From a checkpoint of a small transformer trained on Wikipedia: 207M parameters.
Each number is 128 + 32 x the weight over its row's rms, rounded and kept within 0 to 255. Layers, rows and columns count from 0. Numbers have three digits each. The size before them is the row's rms in percent of the matrix's.

# layer 4 MLP down, 896x4800, rms 0.0299, rows 818-895, columns 4608-4703
100:123133119110098163091118117076032105114100093146136136194139104151122111135101118152104178172061135113142144110157149138123198123033156122140097119122160115172133115171119138091152100156097113149113159131161094131084151082126111126120146120131132111087138096154127146120097161126109093094
098:115145144112147122183153129143141140145129114142150104124131152082175137158139140157107106116142118112112156099186104105119122142112173100103119158111113139211156162112118122096138147133152078180139092113111140119114130141086112107082102091155112093142108165094112124204104104103167130092
092:107086146121084132216156155136113152090130093132159096114133129165153147144131121140112092133106128142100109070181091122112157123159160119172150103090110127143153082128174119118115115167138124137142156107123105111145114098079127143128099091158080083046149110092136111111137198115121120136
100:189100099148094138161119110089056144148100128110046125083146110176179127095168117154185154160184146110134146170133139153131160130069152117150141099146144137130204149088127112114125107164116102224131107093096155118153157134108122102070146145157114168130113143090151169129099136136122139113
097:160106083111077115109141126145109116141124096155160102133137125134109061147097120098071163112144119125072143112155086129087052141118110113117132093135119131083171149114193158145151139177168135181085144099106141091139122086193142089155140095124137183150139165111149039084151108150159198152
101:154138185143211151122159133119120160153200103159115148121070093062135103181115106102132167093155063146146112140106112167122118157148151139175146164112124122093102175122107160155124080181144106104097174113139135144112156121103158140168150143126140175151126100147170117139121090106111105167
100:176158118157139144120132103133120136121140039136173194155125072168124086177153151124156178139115133161106157154071120097132122175105089149141069131100120049140182072133139138100090106103105178158143125139146159165155120093157151128169138164131128119147190134118185151104093103087099142103
098:152192179080156139155108081129209144134138103186140148166147104182226183140194139196135121118127161098150106085142163120099156198157124156135151078141172128136109154120128097153170119151109140114186142153099118122077073127130103144173143101174156081114198163184100106111143122145111132103
104:134174079120118137115143190113197123102093119129095132107079123132144171133108162130109159150134142136138127143137153140125105100126133120145157124082156095147134106080148160117078091140070108138124158113113075110113078106114099159124129130175089123088177095162130163136168104118156085118
099:153152125144088151079162151121088115156147073177138180109143111132171142130053108128142138150100066113119094116082132104119140159148093176117109134100110136158126098099164070096153070135099169095153071139115131119138121081144084143108145131097118113163101125148120069109125086149128128105
097:095140082148079141112133144183077139146110132169140115088087134172106123160057073177135102134158134131185125081129105092099068152152132114097103172132104082134149127153182085125131137117149154177135130137145048163126162115076119133148140116159155140125111120114121126143133142144139096091
099:133135146124142154153193109067134099149142161156076150109103086134211165192215117110090109092108147120168087106166119113118093126114125079178134114070134083135129102122070190146144127137145082161193085149125150120118148120118148093127135192137076105130111081110118127117143135131123180164
094:131090110159111162135124066140105138136197123033112150115100091119115109124184102129120097083115127167180067165152081111099207074088110108111121144150146045103110183126120143091123128171122140156110082135118167147146126085096100108105167135099132151120127085158123131160125145137148088173
100:111155117121083103120083120098107082148136110113169057144120149113090123102177095143089132166105125117152142111100140073160126143120115109111093136108109144158143124116147064117147109130117135145106076149184116142103092150160160144169086133146155210071136128127090103109090115156076094075
098:101024121136118116095116026153150088126110097133087151141091107166103204121077129193116167133174132199166109073121122074164115127090135110137129131082101141186125098128152160151147165116176123097119099104111147136065122137143074171124127144144125117131119070061103151137151125156161135168
101:119097140146159172098101147153134119163136131097109180126158131119121094056157157138087120102081150042154148115110064099114161092134111142133146094136078147105120092143080166133118151126129103088143145164139096115183178140127142091110113109186120112113105119149085090125094169155190065126
093:051040104185140123118067147131173122151149118088083150141138107113131187130148175143150155168143126170114176141105147075113120155122117169093134099121108106147073172118147138148194143182108084141131130130173043082114158142131151163111172144121103078088169162108085157154120145146100094067
103:058143108101113136181169119106160098147148137134155094161112100106160125101178101086035088076159079125109117117150173147213078180103124160095141196133082112101131127150153086115186099140131134109148100133130149130175145153087136217177160193122142114163159122107204155174180154101140155117
099:066140154139097116154055145150117136131157134129133170147111107159164141111137150156126085141178118162169130105113138132097119122108124179121162077136102110148082133138125168128158144172064133128145113106133117145148128129166060194141118136114126130089101144129115109138108110112158131162
099:094142100092091150086113137160171138104159149102059090115125090104182102073169045156168089144165148159186141124126100141127148149187158154147132121125076093098114121080120137210135103071166120123158153153121126161124082170168090147136166097103125082126142057122106160124161142167151064102
105:150161078130091091097125165116192083120146115119139109159105144138135126129137150137127045134144099160104121137107132168104127097109145149147120189191117122189123172193177126134160099146155118138128085156169053107153149137102159120150131130107090120115148145191120085156124161174147108150
099:182126088147055135197097109186147086160154066099175136125070149179110158139113129136134084122115148163156146155149148198112117154108128097128145046076107196126103156172159133169161177082091131109136068134135105191131148086164100135123160148125166111112122185158110079150215094095127132079
098:124120130137091105094163139141115122103068156128182114122146154086109148175150105117146127150106102143113124127124135112112094142091092129128143092199124159075147160100132204109111134126181119119159087174095136116148167083142152181168163129159098158153137178096150128178085194139145145160
099:089180168084130131127131178119132136156114121121120123159178159131180137139106123102142070105105080067177076113143140074140144204113130115127126186171104122096106130129124056088136155130093174206158110180163139119106137188138176096121148172149111100084154138116124122162134170223135068087
098:115118090174143163140145115133121058145100111164186076095121099099163135127153098148059094111091147120140124172139129142209109133161068163130143095143126126103157094118130127153135163105092210153112141089159115123122170129127120177113147157110187146143145144133105106166142110107139106083
096:079130107094158100138109097134090135129070140154134187150092152141085143088110092146098123187163119138122092147163062206149124150107110110107171049105139130166159142139103156115177157165074123112090090132102157131116115105158097174172124121235175130175085169161107153124098099115146136134
099:099111121147148138129138121073118156145111153102153115118107155157166143178118085128106149172126116116205132113185163213094056134113103104183085107112180142110140165126152136160133160125158154121138133125137117094158118130113153150099119104138141137102086156121183115122137134044138158114
100:129164221056156096145113106124139141088167125101109166112131069142159141181185158099120073110153163138146100110191151123115109119121144163150112157125119100166092109147105169113123127118083124111093117094079170114128121151146129156167146090057130117114122098172200134140125117109154143123
101:107141153084059129160107177140145128118099213119125131177137100109034200151108138128079198125137122143171155085098106142135090100113099158065143084122152131138070118051097119133155175118075155209063098129137103109134118141125140135084101148149117183075179152167176123096136129112127099125
102:123071142147137213122111146093205126106092164076127150122115114118115143150214048081115104089129126192098127105124145151142165114118091111133137135131116154161107145172194084149110120151177106166115078153096089142111172091132090103130105105148153143101154111128172132142093215124123139090
098:104072133158136094099125127108099131098109146094085166109158157136124141112152148075109134088121126143120068144089096160080069159125116095146095110157140177123135149211159131149120168062124114120128158158157131135241152122107108064138149123123054111108147123102122180099149130100119155146
096:060117168110202182147129199110094191125093092115120136098150125127142135138045132126102141098101126117078184140141123124146156112073109142184122152174080088101149118142156148096174092085146196101106152121083119132117129149121141110111085121146158140181160153164155094122139100119104096184
100:084150134105160141167148115109125147153140178145131134078055101070173147119128076125127113120175160136140089107206170143209157100129139102165185107148116082106092149141114117162124100054104147135117144137127131137119130152103093127111103083163140107091132187098189097180174113081184113187
097:105061108148114118078148072132105100113089128157135099133159090128046170166087113115072202087184114099101087158105122083142116134175168151134119134127156109091108123148152196085106138145124102117129136153142128137185091114085099048174105140172084183111125123180142107163080186088161123156
097:128106107087075141140138098135098147130125103051153151140152121191143129201183117120135156161108122083107155144126087101147096174071156135137121132199097174187088138170158174095174201156142207080153137091182122177132142118150157129101157114211110158152114148076080120173148118159069124120
100:111097101073121182155178125154111155113115144142116114069146044102073085177139116121136116139153161151133093090088132144107105103118132087171190120142183171121160126159056147043139121131060151113145121143126127096109076084089163147156134101133133149149129157119124153212115126177104181168
103:134164096163086117188132094150102127127085075037137087091116162061145145206102163158136118092139125109117111107126138180144118144149168145124133098173157130124172090125069125120163163138104139025075170162131124134143189143108117067185058154163146108138136142177135165153130143139157124132
104:137130186145147129087130101120145130156111133129157155114163170134103092093120135149134175151103160152184099113142109138165186145067119145162187114140129078118136069202086088140161109067151186146137107097059114042120114129100108147143103146176118128117119111086138153143112143122113174115
108:047094106083127095182083177087131120137109158100086110124151103122078169129181106118130157166121099103118118109105116167119119103117134127153127128106043133077130094167124099114107110125141203142094107125091130071129157072130157141138119167154146170207068158141122083095113165118106136127
099:142162124133121163095077169068117123128139104127139191179110130120133147130113115136098067151206117136148071143157124152135140130134158105077094081072086147169100117097065140169177092106157125126079121143129114175103113160138138099110163083157127102108120086081129131156081104077122158174
098:090068131199080168121098136090140160180153222155129128087149114089114145112113110102163116173137150112166107154050107106186108100098125080153107125167156132087143103122180095113114095132078165125131126133129116191146096143175134127143172132104109123159156075130133066121143058097186089089
098:140109148178162114162134114122141100135142151064088171144161119115149042111098141139126188141132090142099105098111066156115120083074113110084109074154196064210058125110125158110167138099124155161118101149122105110107169092104140106109086120145129112143106172111160172137131150171136127140
096:079159118097137130076162059130201148079095127145070096181101141139142094128162154149151143164135116136094095133141108119095123132093137157168112147130117096105145110077130121132160073120088144156135055118170164155077132155106122132113088112159122105110136121077152193145176147154096144135
101:166135166151130084127197143089125071157151184151166129140130154098117113144122120118130080144179162140111104205121176179122057191144158128167101164062147171111121079164122123125125154161140200138144132115165163125141153109127119086158137130148134097101113166143079147128097149154140120104
098:106164139172156094133094093157114120186138081153116177139100116077118174132115095150105148079164156142147104133107174146133129144136078111135126118111093093140140150141112095171106116143125109166164159129104068155157205159169112113106149076162089207150165129142147074112111138151083132114
099:092086142126127159154113148123169146132157095101073170169111126111125096107093182172075122190108087135159054131117079055110114131128109198120144088121103088171132098135088072140124192120131156147126184127123100079102127090099084159091182125101164111110161119154094138103164085128089119098
104:128158129119071097198052102183095132191109187169113120147098115195119117106103169150130091116179164100113182153119170073091132146067103067147110109050059182156185088136064112187149146053110101142177121115059126149164145085071190133175190161176119149107112166152075116113169079168109152064
101:068140168117120063094149138153123106112143143123089127206075165162161147106118162132099135101107149097086165139122141119142143125154113085135066195130104163138146164137098127162077143101105122112108080166168124194073126110130158124116126090153126090120055117160139138124133119089104104145
100:126193151164090096116129135127163146176157150148114050092154104138149186087167158165119113131166141200163194133123111139122142117081175153127131130136146107147099141108164141108141170110076139148104186109078131077177081078142095128094050150145125193094117177157125116119120141150113074134
100:057133112108102151109167139135149109090171150153134100119061109121098086121130189116179174128157160145076069159126117100137076140104161140114085080092148157110148101144123099104115085089145138116189175099105134134149110106146174166130149157141176142153148115127053075084116155124123176138
101:084140157167181087104086143173070128140119103133121119133156089163136114165158119120114093132091097100147139135134139143086149113080066091131102115107083122094140116174121054149155127109136135090129147139106151131116187103169099083139086122086145152161131181133138109142089157118077125113
102:148104177159191083163135140121144106084143139105136136167153131179126172104070156139086146150115122112113132124166159134130093096133149135133192178117162109119095107137119137161161159152065122100167132080139150095185109186143115130129144138100174090074099136096126135098101118163139076164
102:139151103127089164135112145161115132178157148104153175109137119121150121097107144115120112148130101130095093103109145121100046126163172064080146090102102139139122163123142108119122197082100174154069152154056105109134157123134112079125156055086117125139121100149153049137096131098129173177
102:099128160104128168144101123106119138135165171101114118118137107170183088177066150182152101158155158143117167137168119095129141103099138096136119114140109157076100102194092182112106110145112133087104136142116130057116175150156107142106076077137134192187127125192099124113063178126085096091
101:126045159132121165128182131086117135089154133131099139098121166116121136153114137081174160130090088196128118155107106115140073156109094125126129144073110137157140120104095108056137080052106093119126129117115103151096119095130129134100124121050125126143118174090156114109120137110170121141
103:158147101162163203124195112125120126205110069076117117145129167082166144150129142162140113196143128067102136182174080084125105150139179090048150165111200218113157138016097110104129163066104166165104119147133163097107140167157106158123140141077148132121156093185100168129141098117123133141
103:102125162155141112119165098110144112147111163093084154131108123154149151144021129162130090108111136125129121085130123142141102163094171124115182125158168138141132142107133130099165155171128106177156141104127118132164147120145067111119122158130099094157168181076120155098066126156084112155
100:180126073108123156068155147183135093130163128109167112141127149145079132100070198118127152172141109147110179128198120112097129082148131096140109131161199138080129121092166191171122105094136148139136137121172087163143189136131126097083163102118095108147119148097078144125138148125202189121
098:128130076186060099136124090131144102137126062117101119202104151150128060122105130132149112113088039131088120137171208101111175163134182123137189154102165104194163118107129108154111178171131090135098109128142092111132128127103131135114111132130123107121114145049166103139126141101133079098
099:085129114147136102092152146106129133145112090086108097122136125150111157117108161122176156169160090171157147141105104156120123140151153147095105134128103151080154052094171133109081174124151052151136130205169140133172126155143188151119127165128133106121065078131183160139084072145132040131
102:103107127120051162097103110165159140193094096136136066129122138150124110119078111107160148123064162133112072111090101140141149093157093098079112169112104109097101113160114097098139123118112184064094106111124142116088119169141099117076173124158084116081104140121096162098171151166152138197
101:134174101143135187131139114144121128132098135111100126135104104172100156106098117126153131097130192159107123156155094155137113155077083159154124165162124116137114141160037115116079169145177143179111145153165067139141112194101187112097052101152124122156157166155131106169149151109141122141
097:127159113127143155151153118070125078179142144144115127129116120125149141107147096125147065153151085136135173129082143165098202075162130115094146173124075142162114101162107147133158081087110167100127177091128077109164146111164149127133130170135132168127101126080121143125144125195116160060
101:077172097116142098137097077127130174157146214192102154172165106124166132120119126064134157146102127140094114133159116145156114115089154185106065146102102152143114037178141128109165084084140162121111141135143112182179075168120077112104127122125154123134130140114170127122096156137139099127
103:136149129163121171128069168162142122120046113109137134113182121187188121118163089134126091183155160084097125125094172171124105133094136126077171143129134166186106145090111157142142155099110091112146122167100078098147141150162100157109180092087127161156087099163119122110125129165047140151
105:121094110107121090114127139075161096085181175124139158126113110149144146164110086154165131184107123147162108133139140148105131095135113126140181109130113119166088177091155146147118070129206140127125125118132108147114094163198209129139096132157189088105108149118098105101157123037150099086
095:127086082139113156125098153069114131087127118107098124095110116136135099160134124150130167144173156122138111144098142099159145162102128076153165108109114107128086179088159199179108144078136163100136176146142083129129089127115162138112106086107105114136145121121075160161136096092156152149
097:143138107079120107175159120115071093050115163138125088058105104171127164168075161111097117156142089118118146145144195121124046072104136172143114177110117134179188115135063110128081086108072123087171124096114137153105156133083141159136211170144127086169129180105135117140139175109106112134
101:133197157103101140173120169136133104122086114153099172157154056158047096130198078092158149175110145113159085078056147141167134154140120102142147154177153173129130156154127114077122097110143066102179170178074111124136110173157101137130133145093129061106122106085178172153137124101162096142
102:125114177072149159083104113089175116145141107114143152108154162194102164130142131165186118127096160089112132038146137138103171131154133154083129120129091114087146135097101150124114139071183133120130129128135112118103151097117134185106165159199124098133058146133162092125049115107151156074
102:124129180099141148132122089123166078133173154187084064146194141136133111180083146145127133102102156048105166098092171130104120116156206136152136157181151100199128146116084162060054129125093144117083160202101072157139118109075120149171154147139111169167144181200072128123075178177080136167
097:128132158094130079177166102118143156085185142096109109126178109160053184131062135116143133143107132120173116129175120133096119182111134104175085115109103071123116048101093152076120148162092081108221124147137169095091113139168116137140058147131130136134129109168217138131168111154082139121
099:083108161114181156152091154114069192132110115101106078142132142120164178113146119122102068138116096100097015108128082172158143143128112130138115112146139147147127126116135095115159148110127134162155121205124134178075117154157111134103110151113137101139165123183130122128105166186161088127
106:155156100085095135100160114106144114126156066074131131051137127114142081137135169121110132099096084202132113190124147104078079135119185129137213151146121144118070199134100157104143070112091138150137152121079078126109167136145184075184138191187089137134118124184162122156113074035103180113
104:149107112107118144202108144126162140141144174147138154107126141155156147106127077145145083162157122114112064148166100149109118124107087096114118120128115127129124154140102134130147129111105095149155130156174192160118085130166112142172205084120136091049199132137024174172076134118120109148
101:142129131107096116177131119093105174183148102059155147071134183111108152118099158123127180139096119108133102194113168149084151092159100133046130126160125146137121127172136149136158147056160153138166185182152077125112129047135171117091107128177140192121130141117150114098124177119138129128
102:126149116139118124152128122149082155113103149081113109118128132070145120157148115127100097150144137146151135134101131089086195153124094191086044097172152100132100131060120114115120142152191114113140119141127178107112127164132130129142084089164140148139100154175150151084143125107055153130
098:095128101121086153191176124122104085133122174082097110119169149113132103121106149175165150127112097101085153142085125107110136161166064076127084098171156167160117183169113153129105143101155122159115154137111159158058127072205140130160100114140105136168092108144123101111127091125130151138